From a checkpoint of a small transformer trained on Wikipedia: vocabulary 2048, rotary positions.
Each number is 500 + 25 x the weight over its row's rms, rounded and kept within 0 to 999. Layers, rows and columns count from 0. Numbers have three digits each. The size before them is the row's rms in percent of the matrix's.

# layer 6 attention output (transposed), 96x96, rms 0.0994, rows 19-31,50-63,82-95, columns 48-95
105:500522487485507513449453502452522462484488497504530526505523534526508494494493513495542458505520461477571465511487504521502453489489490538525531
096:487516547504504544513450498506499485494463534549515540519471476488497512507490505474474488507467463498539497506497467521504491485493522496465482
110:487480462509488487539541448501580498515493493510526501536484491504483506448448514544446463496493482505515528523503503478460490534515536501506525
112:507478498454513514491536509496511479460494520456505483455481537526519520495515524541435511491522534482496486537507496506473528520471554493555501
105:482481498544511464501553506473527533484518505490478526471483510518481529485465509517478501498510490495497476492548456508533452532477477491488493
093:474504478500535506483471482515472535511489541527495522469491492511476465446506460509477506503457524493497536467507511469518514502517474505471507
095:500497482496459498509470502490523511531548488532505497481511457495498501461503526497501533544546447489499496530471486540550489501487499530503499
092:473532490492532481496494542479499466470521521519499524484509494516558518518503479495477483456452574501504502527485511482494532534494504482505528
107:476470490475509502487507487468470478512458494515468482445503501499507509509485464459474500498480467492472495560496473505528505534479551516540470
097:506493487547506472514507494466470476510505474509513474536475534512557470480501478518478514485489544446539508464482518494510500538527517514534479
106:515531507518442464514512484496551496490514503510505486481512524531521465512461522498484509532508482488486514477476501501516502517509473443464500
109:483496464506509537512502544504528503508486509510484462468506495474464444478530469539496490520511545464490483454429500501473529495490489506469476
110:501508519464465481523510519528534507461492511475515503512470507544505496485507469534484502492471527471484505497553509499536524512502493488521523
100:501498465535542484518529478462509532504488489518493493500527527506470490465512522451483544484494498500481497463478508450509447534502489502530522
120:477473508524469479445496503532519479527499496509533538487518528509492459507509474537493490500486460470476483514547481519498462454479543514494536
109:504525448487523508506515504517536500509453549498502442547515477515562475509448487472504517477493468497518483492476489478529514508470512511474513
096:486510527480529523526523482511511473506518518498526486523493488517456520468463501514483518499499514528529533474503537459476503533518529529492529
099:492492509507480472506484474504491495505508542487504493507495543524467509545481489492492517540498502485454514436465507455499496509491522517515502
102:486500508520446467507550486484492499506509506511508449508553500489538489514469506532521479452488485528486479520509469499501479531500487451518504
111:511519497476509526494506482463486526500485503500457511428471472513507498434445524534509527499506509472494528531506514524500529466518482511508497
118:461531465510506518487495485528509488525484494462527452553507464511515499480504499533524523472529547499503509510477473505495426506474539468520515
113:515523553512516495488512529544504486476517515526517448505494447512466496513477475521505491465475535460454535499499514491476516508461470465471479
102:496511513491504469519492509510500482543495477520494498520479519520470474562512467497461518515502505481511503477524477526546480491489569506486496
101:517486525508473496523476491493459503495448504502509495494517524515540525484442498474460521464560524514539544480495519529488497528490539482468427
099:532513498539514450533530527460508518540471483485482526506543550533536440482477512485477501505489548508507494463496499494522492490501501522510509
100:483507476446499525533500535468552513520446472514511514480470484506466516527477494515483464476510447470492550476481474509474485499479451508438462
105:485505524504489495474521522521489449506493530501513490491493496506542482496507487527498507500465549466468525486543510518492455482497526462510538
095:494507499488474532534513492517528487517500510478472497535477525451548475524496543515496466520482493491532512480486513465504470499541513476521513
087:511493496496534501537540496472503476514474472490484541520478481504519537472536520514530477522463447534503456504441490498549493516502517481504482
083:539469481504543508488518465531471493507496484510492487531460556500533470474510502485494458506477482539472482467476543454481501542539496520484496
090:454455431477530522543476525512487515517489501540477496518477523467489511464489500463503523520520475534506515479510517488462487481507462490513478
091:479466555505486499521535489505507516516497545488479498484501501464498518505492463496473508500491525449495484469520516469490508533505494535485577
083:510461519473502516451479510467508488462458519493521486514540486513467492522510491469488466488490471486532526458493517537469504539514495531505492
089:514514521514519517534522527470458502479489501514521476535490484500470560527521499440550522458463492509490483515472535480499471496442478550541516
098:511483474481484486487470479515515479518511505481488476520505490526515469496465480467469474546530525478550497504466508531522517529521521492429468
103:454495458423486530534550498513518492508462476477485486503497525485477488525484489489504508497474486495504514444494499491511476502530489510478473
085:495481498482514496486497486481537492523561468462496480509486508489484490492482497525512475542504520529474523466491511513540489542536462518497494
093:494500499509478516518481481473499501474532476467507469521489537478511545549499486507505499483499516487534524511536531535546503490532509509518425
085:490489490483504571464506510518477496508493490510498544487525504475504470428495493509512485483505517516508489466450544501484547486519469514454475
086:546531522508463509523532521532519519536474497506473484497490495521483485493460507500493496508467520458558509487508495532470519481491498533479502
098:483493503473499560536522465515488522543566531521510488489514525494501466503480504535503493480515526547461499524528474503521461533512510496478478
# layer 6 attention value, 32x96, rms 0.0481, rows 19-31, columns 48-95
110:493502499498514487502498490520507511447503506479466523465508512474529490476510493490521485523492507488516477541522532455504523496534509517498518
090:524493531498510505528444493477542498449507482483512458496477485510516516483539525493471462488472469471490493513498539462495480484544558512512509
101:530471491485518520515488508499500541493513500496522530498488514542488468482540536488532470545523524511509449466474502493541501517520452541446550
095:555512556455503487489506528494497493529501469482549477526531535496474527539463491487496485503513541499522541514503526456510494508512548495496528
094:535502488479487554482479519486502508510489514484500550503482452492480515466481496464466503508445521483508555513473512503532515484488549496487530
099:493478516547509502552523480539502514515524500470493498557508535521460534480467503468505445446489503506508482501496508521512456470454483460478503
107:454492516448502449511497484470491541474505482504514555512486468448513532476510531493481506495480489458472543510476525521505517508506478461485462
104:538491468475517533444514431503530525523518473500531459518537519538472504505482503489459502503480501499512535494490495531524516530507469527507496
093:542527527484512475505514545479545437456503486468527495507502498506527469495493512542483504486490508492508444503521477524476501499539478470497548
097:545525511445559510487531524499514498485482510511489499511514502509479523532572544436492477487479506527515496516494536529479490521473509515540488
102:508520486476482505532493499490500524483498508460573480538508487494441505543503484458501507486489476474486503501534490513446502530459514525491512
102:480477537524523469507503498529468525476499479484517488523500507554557545533455546508503540540500504535499508506545501495475504528436545479534493
095:480539513507484486517529488487473515532524447505490509530527517521466534504532494538448550489497536496485505472513490508465514455483513504510501
# layer 6 MLP gate, 128x96, rms 0.146, rows 0-75, columns 48-95
113:487527502498486511478520523514492510499556529531486522474515485492530521519532507493491494530482477506454471558461533413514492475496471496469502
097:498513497538498483528456529476499494503493498439488512456474504499507492451497499466509500528489491554524495526474482488538502523494492511502492
094:515502465540516542481536493495492499501480462487504514498494505507502518492471445545505484494501461480485457491529495503563507537536487499503525
110:515507491526506477485522486514504487545506553497464514472498517497518509556508464499529498461457483515499496513475508499513483468480471478487473
106:471487505548511526434524487486493491492557526493471509474492489475546544515543541519505452523480503478508476555469545480505460488517526501517524
102:509516513529521547495474495485514497472479504526516483508540483447493490505500526495530517470464495473511476515512486447511485550500497440490490
108:472512481508487498530504484528513474495491523502456454520514465491540535503489523505482540475516547540453433520528464498516475519518485486506514
094:496492491529501461498512538524481538496490527474522486477502505530557539466488515494515479524523503480488503472480473461455485483499497481488479
093:497509499459467529477479473519455488530504494446474518477521498466492489507466497513487513525464506488523517487492492496509479513476495461474520
095:532547503479484491467485481483478489501502465525554529528519474498475503477486494511464513529522499500503493460504479491442478522489482521535493
094:505531489488512496531481502430505497485539494467522480492500441468489533467471486474502528503491496514436497523513524484483519465482524516477509
099:564487483517490476468462533536511514509538523499487514514484522479478500509523514470503489532511508486509551501480466495509516555530449518477495
100:533492478540497536495532487516468511540513485488512522458531515502511525494507506519500485492527513537451503494454475481536503516516535489545508
100:480501468495517509513531488499508514488515521503551525518518531525459513501480505482515506495502526548481486499508492477466489484512482492488502
097:499497494484513527465507515473506497496494480460474498545524469537499513469485476517509476468540522520512512477519501459551487551510496495498477
101:436492516487521495492462458541504476505531481496517485539474520502556493518484552510497538509509514485495497521524520524474486507503505472524480
102:524499555433499511482499529524461489496492526533502481491503455507518471516505518523502510467507512490499502516523514512471457485516513486536544
095:514491479542507503520501485464486497490529520509427510559529473487513530493508511507494508480493475498536533518490535498466519495530476492496506
092:515509455526565459503523486501514490520525520519530529495528452477513530486505484516504505505441507490452474539516478485476493468487499496492495
102:494506520528498528517516512507484526508515496545487482508472456470519463510484484502520484459485509508472515494444531477530482444523476464478486
109:490524471509526476535481549482474498472546474489498493515509518523505493460448515501472471519518514483482481501517492473504457513516487532494551
107:536508518497518484484515528515480483524465501502483565505505479474495538533501464508519454518508496527476514484503536507481487499460505486492516
106:524539455497497534466517474524479525500496517518526542496541497513505481499509551508514533499491522513468512517509443425493522516494486539477521
101:527491526510495520501518551561491513527499516497489509514501508431533468488515527467533487500565491514474482487496475478489503483487452515538513
098:495497509506484431474499522506464500537479522478498506485513519470502500490498566476543506530529469489501494451494487486493483487505472523473540
095:464504477477473552483462546498494471483513498468488478503482484508518458494584507533521477501538519500479474511503489506514536519504490501506489
095:533490505467510530481502535544536529543505489530487502525492495471534520530472545494483494487457498538472494498504540501483472550469553530467503
104:490490474469515507551475509529512476483501503437500499552510457463501479479523509493477508510548548513482515485491510490460496522490459443501508
094:517510531491471539487499496451537445511491552492464485524514518488496513494516514448452551468503511501518495488491534507507490460499501519495546
101:472484514520566521499468538445508491520534516468485540509467515509482504510473471522479521503437537529475468496491483485523486494516550492525488
104:493494497545497495525515478533491500522531504521534531509530476517494486499523495476495472464500485506520551529495509508491440481535473482524528
094:490491526488494513526517504455485495496489512501433501487531473495528512470462459495494539484462545501498492484450448488485494478518523473489521
093:513555482518535488548519505514427479488494588512467486500521501508491498474513520443502523473492518521500455484496517514490522518530510510514542
096:506497521531492556497521475547516504527515498524488511472527532517509491504462526501455436507485485484476547568476494452465523491498534511511477
093:533527477494477509529484495544484528504484483523485479461467464510508488490453468545461483480467531481471530505516508466535509473496464513467504
103:488499487523519472494473474521481502509477466545487524556524517508463507497477514436505469457516527510502500486493464486516481476498516489547482
106:478481525512491505488507514498490500489564522503509466547502495450516542495490506527556483523491505490518469481496525435541485499501465538548476
099:530504514463479506469487495513463489476523540487521495491509484498553493549510489446482530472505533499491476454501511475475445501518515515498509
106:470483522488503449497530521480532497516511506520473494523512481493494493506476506510496448484507523516470508523496522491547519478509531473501538
093:482504465468516515509494549479445473471496493470490521496527516487443514470494501493520489550513515541506524499513490452488523532525527463471499
092:454543485527522525484503486545488473455498479518493502496516508497570530499489499480469490518512518514510522467523498491468510509508538479474497
098:533476484546493507480495470480496499520499480522505530522483515470519494506512551462529480476501515468517489513462489480502508452492486526468502
103:480505491479513477515559525475498514448518518490534484540467491468508516514499506558492517474502537492497447526480505500469499491488495503509521
097:513470542496510518521527527545487501533494524510512510503527469508498515512458504495540536524509514542462473499454478464519451508521485493475519
100:535550514497495508487500512496514491460475501494479502523455532499472454473538493477464518490503517518474539556530495468507473491495508479475529
099:486462482522500509509509529542483508467512477495489512495507480467489489497487538549499513489518503510482447511440520500527472469518528472513529
100:483457482483517530517488453510530573526522491487488480539521479462507518548499532520506483484490532511489483529502485484519479501441511483474517
098:498504469507494509495545533551475483456529497531535483490509517501513524498512516510503502524465473508508524564498500467457458492509496497482496
100:509531502544496480496543507463503558481513554491510500515524481476513532517504458534543443506518518497470500519547509499503526516482494481524495
113:452543511461528474489487510458494489508505533476491528542515449491536486515500527516495493454504499518429493538535485496518496503488510478477471
109:512532492530515475488460477531501522503550447486498534533501533496484510507485537494511508499514511469474500468542495484489467505452502504502457
112:494498481475517458519517506495513501517548457460503495488533489454501569572526497519484502498490524543490493512497488450475507552472478488474491
103:522507489498475513484504501509464529518530506480506478547523506497540514465519505444514471472493469469502505546483542476480512496496456515516525
107:545531481484501478503502523492468465457526497463480527430482482474492502503504527483524523523517501526490520469484466480502448546537500474511524
097:504518475479514527521507521502536522512485526453539524489545537523474535517481499531506476488468494534493463486510487493485478449499545497524533
095:499520498492537510455487486480534501520507523522503483527497488566506487454502466548550534511524564449521505511495509480495498491539493466478474
092:500485493483495463512485518527502523496539548529465519499517518520503479492493490472514512525518478490487453484480532504502411525528501499510530
108:524486480470495474514487486505493488507538498486507511516535480548512488474471539490484431523486532488501499486493536447477507510477484543535488
105:458516509503473499499527544495533499514458522481485491466529435471487491481492483504467526528496510511449477485499502499499507498446493482519475
104:512520444502492487482536552482533459471512498460495524519531504453435498477536507485485460479481497508492493471442491543493527538495486514473484
091:538523497479495524480467486453539473496518510464507486497484487500496524508519506538481569500486510502478524545513481485492480491535517525486517
092:488499480488500500534514513532509486514494507487514561505541525493477505514513495426526508497504539545499527514501488497526430525518521437481509
097:499537448538513521514485463488505515530552500484485525470503507497502474517495501535482501525516502478510544500470514494540499480549507501471506
118:514503512471535500552542492539494490462481536519520445486492488503547564511511479531502512488485525497481455491533527469482506505513505548529498
095:521535463474518487468493483522488535544555504477534523530509494472510537519508498465544517535488525513477491489497512474498444533433458485477484
105:533496453535491502529518501468453481494488518533501500478491522507522479526534499527499484499494482468479501500492497480489509484476492486493540
098:524512471528468475502478499515501484517500520521548528533483486522505516502552493503480501486502507496468499502551497436525522505470491502472462
097:507509520522506488465495468533503463503489519449471516499534526479529532475475498460515453477466540533498465524492460524486478478509503461489490
107:494511479525485494493540476532489515537508485502484511482537454509496527506514509547488511490486569488471524555492550487471450489478498479479488
106:521480511501494464548513459535488504575511519520513475503538515506481475508521501502451496497514519461489489491501550484489505485517541515512497
089:463494478486502490522525485484522469487492530490530456490521435509489526493482509492525488464507489536499435523478506488501487506493482507488506
102:552513489454481471492555516493513515467525521510524486476514430508474472513481475501464524510504502470495467494476464484550502550505489482474463
096:491535539476468505452519491520537492531456567469486535487487520471512520495490472492496509493501484528541521471504508540500495530498485485469509
096:518508491502467499453503481503452546556499511477492549482484528472496505492492492467510524516482484530486470498494500458524493493529523467529514
096:470512478512490490507501451484459469469542473465492466478495541472509536498523516498529468520485514500481508529465507476468499479459503485494523
094:476509493496528491488497503506492493509514481536484509548471478488505488530559549508472514454502512487474444507487512494489507491459498471492467
# layer 6 MLP up, 128x96, rms 0.141, rows 0-75, columns 48-95
103:500536471483473491515475536508485501507517522445492483537488486463429462502511511497485502503458482479493497503486486476477506537498529549508494
096:515534473501504516497460463521528527536510519521511460487528535466456497527510493509487535513491487452537490449491527520471509527488525511555512
096:531417533482483510493536513511519527496487497487558483466534521468482478470537536479520521497475511492504500516481436502507504496473501470442483
102:531499511501467501497441507486501514455449494520534476484462501509505483503536514500479499510481503458462491507541550512496499502500480477564508
096:497498492540429509526486437505468494463518462451515494502515476489490484495506494447483502500513476505458533538480466504561494516525498519493507
097:449494536547506513519521522504510451454516505486512469523500540511549539497553517512484487507473514481511468488472511537483502454518477496495450
099:477513471482517520502466521485525500500485523529557484500470486520484518530508538517533476517486476459507548502498450486465497505538510525529487
106:508497539548515514553452494498492496548537495507473488494548494481522481507537486520512445499469520484477510484507486460525545513500479492537481
099:514472523472550456510495512492509513500449542506525490528491482447480504460562480525496514508491474515535485510478445491499525566527481474502515
100:519472529496506441498494501512481544514516529511502511488494511516501514504504536500476481518510506466516568486504473502497502510532474531471499
096:504482508495528508456523489527477504519481481506467513473464503502474498489512511496496514459501490523525520513510528467505455467492535476537427
101:527477527448521490478546486508526459477499524482498512499510483484504488523498492531511472445462485471483505516557547499518504451449518544538500
100:526455491543455492451513523470534496509507500504482494485519491492529513490539482476496510523474511510509531547479453517581523485526460499522474
100:516449500508509482482513505527527570532501527505488514488512496493535496519489515489552472481538489478507535509505503523555494455509476518489468
100:504478508492555487512503496519442475481507471470522489511488502438503505523493530508496485523527524510529489527452487532501490478474496491532543
093:459495478463505530496458447459472530500509490513469488464488476473528503530517513463505481498471519485453560501457493469459495486502549478471492
102:519508524527521475531507483468471529524509523496516455558498490526515522540492512501519498499503468502499506488465533501547484456501454494478499
098:503486483482508559519484486541515515531505492451510503530475534465491488520474501486526522493500505474554473490486526515507446447514460497479502
105:491515460536468489536507482511534484488494503538534525489534502518498502495470459497523527532521482484499485487506495511473483475535512506502541
102:524492539489492472487527530538448452499483458514493480504507487551453505510468467522515469517525495516500534490485527490448518493474491515504525
096:527506501500509448524474506480508487523502477515535511503464479484498523476438457513513503479548510509521487493533529481535545504506542499511479
106:507528456542460488475485484520516498490471498462506485524522537509503537531479476499517526508465502506559492445513499530500490471468540517475476
106:521475509538516475542534503523442472490492480510526503519513589497480503502522505445505488516490497496539502474487522501501495507545502526527474
106:480451486514462530490469524532479482480500514502479528499536522517485481488525470506539544470448535475518477436518494534491543511530509483483490
095:538532511471468511514477449510473522517500462499491495505535514452506469504515484455498504499467479511467502508515512491481509503512539548468496
100:470474492536511513533502473445516526453510465512497462510526512472532522442497520511456480432502481477518531542546500483525533488497508487472488
096:455507506501478492484460476516474473489496530528487530497514437507509510485495521511515522525554525486511515500472476496512447532543511508535514
109:533503470490498493530548514489477476497498524442494518500534490497475526517518493481448532522539538542509507500479486543529528497519516464473539
087:495568505491513488502499499471478506512489532544490501528478487526498467550486494498489485454528506530478493488522490494520495469467569491510503
095:513485507534499483514535490505514504507487512555494452483509493492528481513471481485485472426470494534524499550484517521461510443507514490533505
098:529515502484490508519482498515478491487466540476491494584508515490451483478572466450508482524487494499523527514515485479494518532500549473503506
108:512493508474508443479475480507438487493511467460476529470479461530567497489524522494468527509501553484464457529532529497503530515521489570538484
104:547533486479504518496504519533544472469509461464475486494469517501515469495484491502459507473526556481501517534533522489482501498503471514462553
095:478473537509467480535525520525486518528459530497492485543508515477520471513535480504508514455434495510511495496457450493517474488450543510491518
096:486496537528477468481492511551501518535511481516527500501524502488521482468492498501526511496501446445533456483524523500483490526478461506486488
107:472466536451559525492526479501502481452495556460478441523466480475523534486501500535486522486490491491504473519536479535471494498494519529528530
099:511479550519511527488514512479450464498505471471521495516477515507529537526478483529499512473479518509490505529497507518463480542519448502511469
103:554524504497493526504500454481526522509485531543473489478491472556518464472496522509523463482509469488543492484479483495523499502508488485494494
106:480509485527517516477546474513498480492471472521478482497490520492466518471516472517531549472489511489505476517509470499532504487499509489477478
096:452495528498516500510510526470488483521493506495466529510499533477494559501536501541539507518492483497523514505474509520464465558498535491481527
096:520523469493553507518486488523485522538511506552534524433551502503500517513494452484532490520520478509463494527478490486503534490482504473526486
100:463474530475501525487500467489535482506521528493493502477494510491497494507486461476460517510493489512524506457525543499511523523476487493509485
098:530509521522500510476475499470552475498502489514493543478536490513500530470526472551517472508559488463504514513489515513509534537560483494502460
103:493497462500531502496508484463552471468500533501529457515443487543507528469530497499497519501473494498452498538508504490535485472482478564504554
093:515501511510502477502479476489510536547497484486486549496475503530520522521487498493552445478477510490501504506500530509526478521498494510483442
099:472508497504493453508522486504485451550520457525551502470522551480492521491448437512455521501470532535493503502453483526532506494482547492501533
103:477522484520504462493477517498488508460500493484559470511502469497499487485513541483516488506534457482495514484519487493465504538538578523486542
096:452527460494529486482496492517505442525529538490498477483516528472491518463468496467515531535523515494501489480520490519510501484496530493540479
095:477523487499521492517494551466456475518518500534522538505536550513463505468502507485515491477505461458478486502464492467504504477465508508508528
098:507528489480518485468494499519551499496487530520457491512489480560554518526545487527470532519489487543507478542486470482511464522481502472478496
101:501496530535496474524530510541471509489499497481548502522506528505521532527528457451503504489484484521505483489501528484476475508469534528515473
097:479483484481509540530565493487464509540479481504509522457499468520516488481547513510503513521458511528508494506426549506533492518509516528485519
096:490498510415491472501536496495474505495498521511498478461513474492557508484519453475495503474489505501486526538535475528511497500462494510461497
098:527522508489487507487473539480517501478479486511525506518502508499487455485460485487487525516500490509485497500476505486486474473535520513482515
093:503455485520484537484458482484512451514522504485504491510421508479474462522467468531460448512502512487499497498530524508490539519528523565484495
103:443496468469499534534492501529473474462493485483537492527493528482501554509492490469531492493497518501520502499529491523472495517503480532458521
099:551530461454546479502484511455500522533480481488471500534493490484504475507483493477530482495524513552516483523452515488515525536524448476522493
100:487482515471488482512479463522509481494501483466518506514525513444466476474478511479492483524464535520484494470479496505485547543455450485506468
096:480501491509514514534577461498503528506496506531504481510513475523500541503534503553480525535505489524489496488529522485541546463490479491487502
096:509542535486484486460482480472502523508511507478444530507525487525496500498507444478522495468503434521511496515515512466558478518505476489446517
095:484491465476501523474497508522508492485465513478493481521524513481527478521601458493532520487449480510479534536494505533512466493510535489477458
101:522515505484487514502503503547500509558460487493483473500508524502482508563511478502489521471471519555514523515500521516504490475488544531444483
092:471475542505453508488499508453498532494514514512513542549498518506522505492507527472499517517524537489515489487501504503537464459512458496521520
101:492487549491487537498492498535528498523488503500521495513516484493505539500527524468546465520517493483491509514502498465478512506471542532450525
099:489539496546482509520521498497504512496503515517530476500544478506541483488501463512535564507517477507501502449491514503461522501509467472513488
098:489493506468523465512486483539531514515522500509484497503439512572474534514540481512489505507481482486495540460528479486496492520554505530514547
108:510537501465517446530479534517481515495507460499522521458472498512534491453460483447513483532470518484507473537513503504493488485497518493514494
099:515519493516463537524469482475503508484524486509496540491537490495497508521523496504515495506482466525500499503501485493521512494494511524492490
103:482486513502517519517512532494483501488536518513482494470529484527487514501530483531536515488524484492496530482489487511459522484553485500479428
097:499489480479494505507545483443504536456490495481503517465460492468440494484490531523456455519525499523512511497473495530456535484498548494472543
108:463453529505474491518533510497503484479480529483508462490495532464519473477495493465454506452532487476518503536503500532491499506477525465496482
098:467489530479505495468446458477467541515508519464510510557500515549511488500514483494520481551497469487517493489482495480514503502478490492509512
096:480500482499500493521492531508544527489526472509462507495525469555513475482505470521513498464526454489472500514521478508483478482548489511471498
096:495513489494501562487503468505542469518501508544538497495459542506499483509471545481529525498513507529483494494461517524534515523517548516497465
097:460507508477501506508504505520469514525520461542529502536491496545502507452489490466509545488477513498466490510490468519503501510516493537526494
117:520489449452492543502487509512502501510527511500479481485507530478478552538504499503531520493471496535497453494469433503518462525494457525487506
# layer 6 MLP down (transposed), 128x96, rms 0.105, rows 0-75, columns 48-95
103:472488517520516465538468499502503486491503504456540482521530582494482538519513499485500528508562542465522541508502485524498527522474521508532478
086:503509515495470508470497476499522494494536526516531514531489506502512497524479505528457511481426552523494499474516526523494519523483502491471530
097:480475495494500468466510524519502492537520487527472502520483442532560483507450486515489486500483504523486466483516494481498527514509497476554530
099:480467516515522510510504481523558508497528460500450515497506491485491531482531461485493543514469564492475497460510443507537525529523496489482504
094:522520517463547518492491448475495516439494509515501502511500429488508560505489509493474542485518492478558494505520490498520526494485485521497487
103:510448521557520506517482505517471502526502507534477481507502519467487520461498507453527509510478565541505509514487520515464475483483536486458529
098:513486528502528534507501502465499520522496495543488518470505502493487504493496460469477467534497477536471516473519485448467505503501466476494466
104:478483454508486486540460528482513488555495506548492514489531473484526497504527517509490487507524485503549494484501473544488477497476472503459500
099:498505495516470500551495499483508485509469472480483470522493508535478524536524486509466461488481520432451485500499467495502509529530491509485495
093:503511445545515550536500501489536493511532519474474510481517498524502480468474505457486509463471506504509509489519515466496492477513539487493503
098:504518499493515502508533468509541464464469519482495487492519508488517484535508522472509491519470508506504495530554483465505516451509511474500515
103:467489479483518493537467491493505507462517484546552501489501507519521524518461510504481477496479432496469484527513473494526529501503538533546499
103:489524534497503504491504488508449482538494490535551542494469496532479509487511472496518524503464481525505471534476507504493499490524505472493517
101:526482511498467464479492510506505467473511490456494515478481493470513492522483506496501500480514546538493474477489488498481515465534514527489493
102:505485501478507505515510478524478512505568459512481509500460478500519513488437475485519473474526510471483516547464482492510507509536488434532497
094:495456520552518488520469485522507511499541493505477463525453493526542503470499515504486508479479429487506502511515528501497467516503486529539483
098:498509522482509496499520475519456492487487461444532475475463510482493481461499525467469484515547489514482484475477508502487537504559497494511498
100:479480510535488504492510515502497458491509492494509504471449499518517574512481477531483492523507480525538504508505451502502490484498495493512468
105:510483496503518494528517505515535522533486481529510496486502532507522454504526521498483452466513430441474496481511481481482493492492511533466500
105:489485507495499500491494476507507488495498484490481520512551474539482470496527527460527464463500542502499519454489505518527505477486473550514530
099:471533476523543510504539536508530515469521518454507491514497538517512526478526526471475521478529588490486513481486525508521478491504507517539523
103:504502511546538524513501492499462496489499511517504510508474544488506481502499492484492510498500447514493538464514518529494511454460494481447529
109:516464495521470460483477522533450479457480494517500482531484555521452474527509483516509481516509543519477516509545517500508538475518522524510466
105:495441514469537469500496538493488521497503497500509512482466515535488499493529495485476484529490489497485495482556484520501507521438527488459497
093:468506519513504524507530500514536462495488520511542478505476497505505542508521524483507473472477523492534507490489494501491494474473499462510484
098:500526505480468495567537492504489502491546481529497512491468461490542519496503467492487476507536517487497524483464554505502503483505554516463479
095:495498463512517485530516509500500462503491490488530512508498534458494502477520462518522545499480504495523504475482527504508487469471464518524504
099:476521549516503503529486500512468489514496491476488529486523526473480497496546523490506479491516499513505516540515476469511471486492508464472550
083:494498553477512546517479483504466475502506501452494475474495476513524537464545526456528520530480477539542526464514514480468472519493520460496461
098:495474475534548462481571521518481485465478501494507475515547499463515491493511512514468471477492500526541486488504463479507502492470518429506518
102:486479466487441505501513460474545523462492484535537533467482504515502520480509506463508529527514449508508528504500513524517480518526489464526516
107:500474528478525489490469507495497496519557515503486498530474559476512529497520542534508541491479542504502482521494514456519506452530492487544460
105:467540522469509474510471506503459514492495500511468483559496541488538478472513562519493506484487503535513501491518444501518485474491498515480516
098:502521508543547502497488498484488473507504493527478476531512506462531443473458478468518502559527499500538493502465492458513478486481543481481469
100:515534464526507482533489493479498456482505522501495516498502481512510479512539506485520509503522511446492521485544499521495488481527476502514499
109:488515463482489554517510522521516478481531491474489500532494515444477490501523509518498498453510479528474527484579528473484494568517534529499510
101:524491503512490524451466528514527498496486525499519489510487529481520509492505527468473516526502467518528515521577545531510468474505498538475501
105:511516486529455490523488452519512480514471477476496491444560509498492490496514517496496485503472445530466558484469512501532496497493457472476527
101:473486578492507486487513508484506465552520484539489480476523494524495513482494480485547520487479507501477524532518530522489518499486545479511500
097:531483474484489541527509474491473511518508500482494506481508515522537527479472521493505518460463472495480481493490523500479513489481476496456485
096:484477535513512505493498463488531496519470482476528550489484490480584488507507513497500466503457470521508490526533471535552520545506496484481533
103:531500506504445496481485530575497506499504526547496492485467479542468512477520508463500520518522442508474497498505499499512542527513509503496541
093:484488494480486512497504506478505508490477484482447488474444524483472504483455531513478548488520537532478503481510517498507433521501519470472498
105:513509533467505517505523483478495503481483499525494519503538499448493506539514510490457486525528563543484468458546461461489502540532482473480469
094:482517481513494535504509519545505491475512497554498498487500492473479515451526531465511498498487503468505472475492480468498474550492514483487527
099:516491462486471485478530547493513500475552478540503507498472479503516432469520511521502519453459497488470460528497520519489520511532524500487530
103:494492483498520518493527469476482494520539530492452561525552522551517482492492528509499491504477539516527498506500543520480498532492487511516485
100:452490482526427466530469516532503514521498524491490495540474471486493491494487490494515491493470551521509496490491488523499553497468518517530473
097:478487510482525551519495549530490484493487469512502494544491514466495542477505489455480538475479483499503536528492465452496480555521543489483515
097:542480497460526518536506517477504539491479517509505465509535473486525481463523535509516469519464522520466486514508472487483447475476476479512482
103:506530511470457479523491462478500519488448537456504497492504514434460522454511510505529475481503544526501463450536500503489485492473461508508522
098:495548549513508483521443506496520512499482500540511482470460532540503499455504525486466525522504431530482483523483513514495499495506446519509500
098:502489513522533480504525529496506493548500526468465459464527474491471485526458521509487586513495453489497485518473511489497503489500493477534540
095:484469525542513498492476486523530461536497511474523470536493484501513501523430476530460528532486439470463522503516487514518489487459490498496479
091:511489473511507478484539504546489519498471509516506532500548528525529534506490504502474486483475586509512468560477519477483541505512509488536488
103:501493523528543503502496526513500491503470456458517500546496514482506523480457510501509462476483561483542503479526498496452483489530509472497505
100:465508478487540497500496536534454461530495509511513499513485542503476508486507504502477526495489532534514534463491531494462509499512469471525552
096:503474507555532495498489505475478469537491506509507528475549524530505515481475520496510501516455528521524542492466492497511479517483508491525492
096:493520531479492484519504510488525531477491480482521473482541473477503478506450469470524511526521419516492465490531480505524471515511539510491498
096:532515480511527495528514486551518468439505474509462502477521483517523488529509493481468513427508470549467518486530493521496465527487506496478496
102:496493495483546459509437508491506502516518494478486520488497494495493523495516493492480528492507557515495467527512446502526482480538416512480477
096:500486540507449508498499494518480537538481496466543516497517525521513538503510502484485478549490535501511457563497518522509508507514500477415483
098:491558530502498488469477501527540476446501460489515547497489527497546487456489486480476464495486468471547488516487508473465482504452472505509540
105:490500488491444479532503489511521494475502481489502491506484490465489503529481525484530486524502536526516487482506497523475445519492512526410492
102:462461474516514493489552462512514489504488505499498512525490491474551515487528476529506499493514459484558504450495480531483496533499516508522475
094:546497487498493482512501494499513470467507502504491486491523468461513453487528506479524542527506447489545457492520517500496485512449541512473505
110:516481516494538552499475518501461489427527472458452503484489499500521443476456495506542470484510495488465488534473570529514473525486517518511511
101:523434517500527500464525438504521523501538507530536528483506488512486450530495500470508479542483477470522459551499493511526482515503458528503496
106:465544497548479471475477521444509495473510501528505478452506513515500503478503538522489497488551551528504497475467490467511530494543505504463505
093:483468513472533527538483482519480486506486504486495485493549480528556481509511488513491500451495456490477465509512511531487510504485484491525508
103:452506491515486512497539518503484513485504514491530471495494537504434490477513489471507520506486473551485527520473528475515481556536507492522512
099:521519484479476507546452508508462494484501492533533526472488497501521479478513506473473462519499465496497517471516505490523488466476544476515485
093:487532532490449494484515490495509499520418533495523506500502519446516532480490512498501500495468530543541474487525486538515529520467483479508524
095:516492533526501489477521460500515477516513450478501515513493528480488507492492470494466470514468516487532523494520525432533485526513482441535480
102:452510494493535478460498523476493470444527491493518504500497516506500478524510483504519478489501492496519509546452491472495459473523446466511561
108:502521504489485454510496502512484483501511484502482454501484505483427528507478523474506506522499508506490472526476482464493544544464506496499502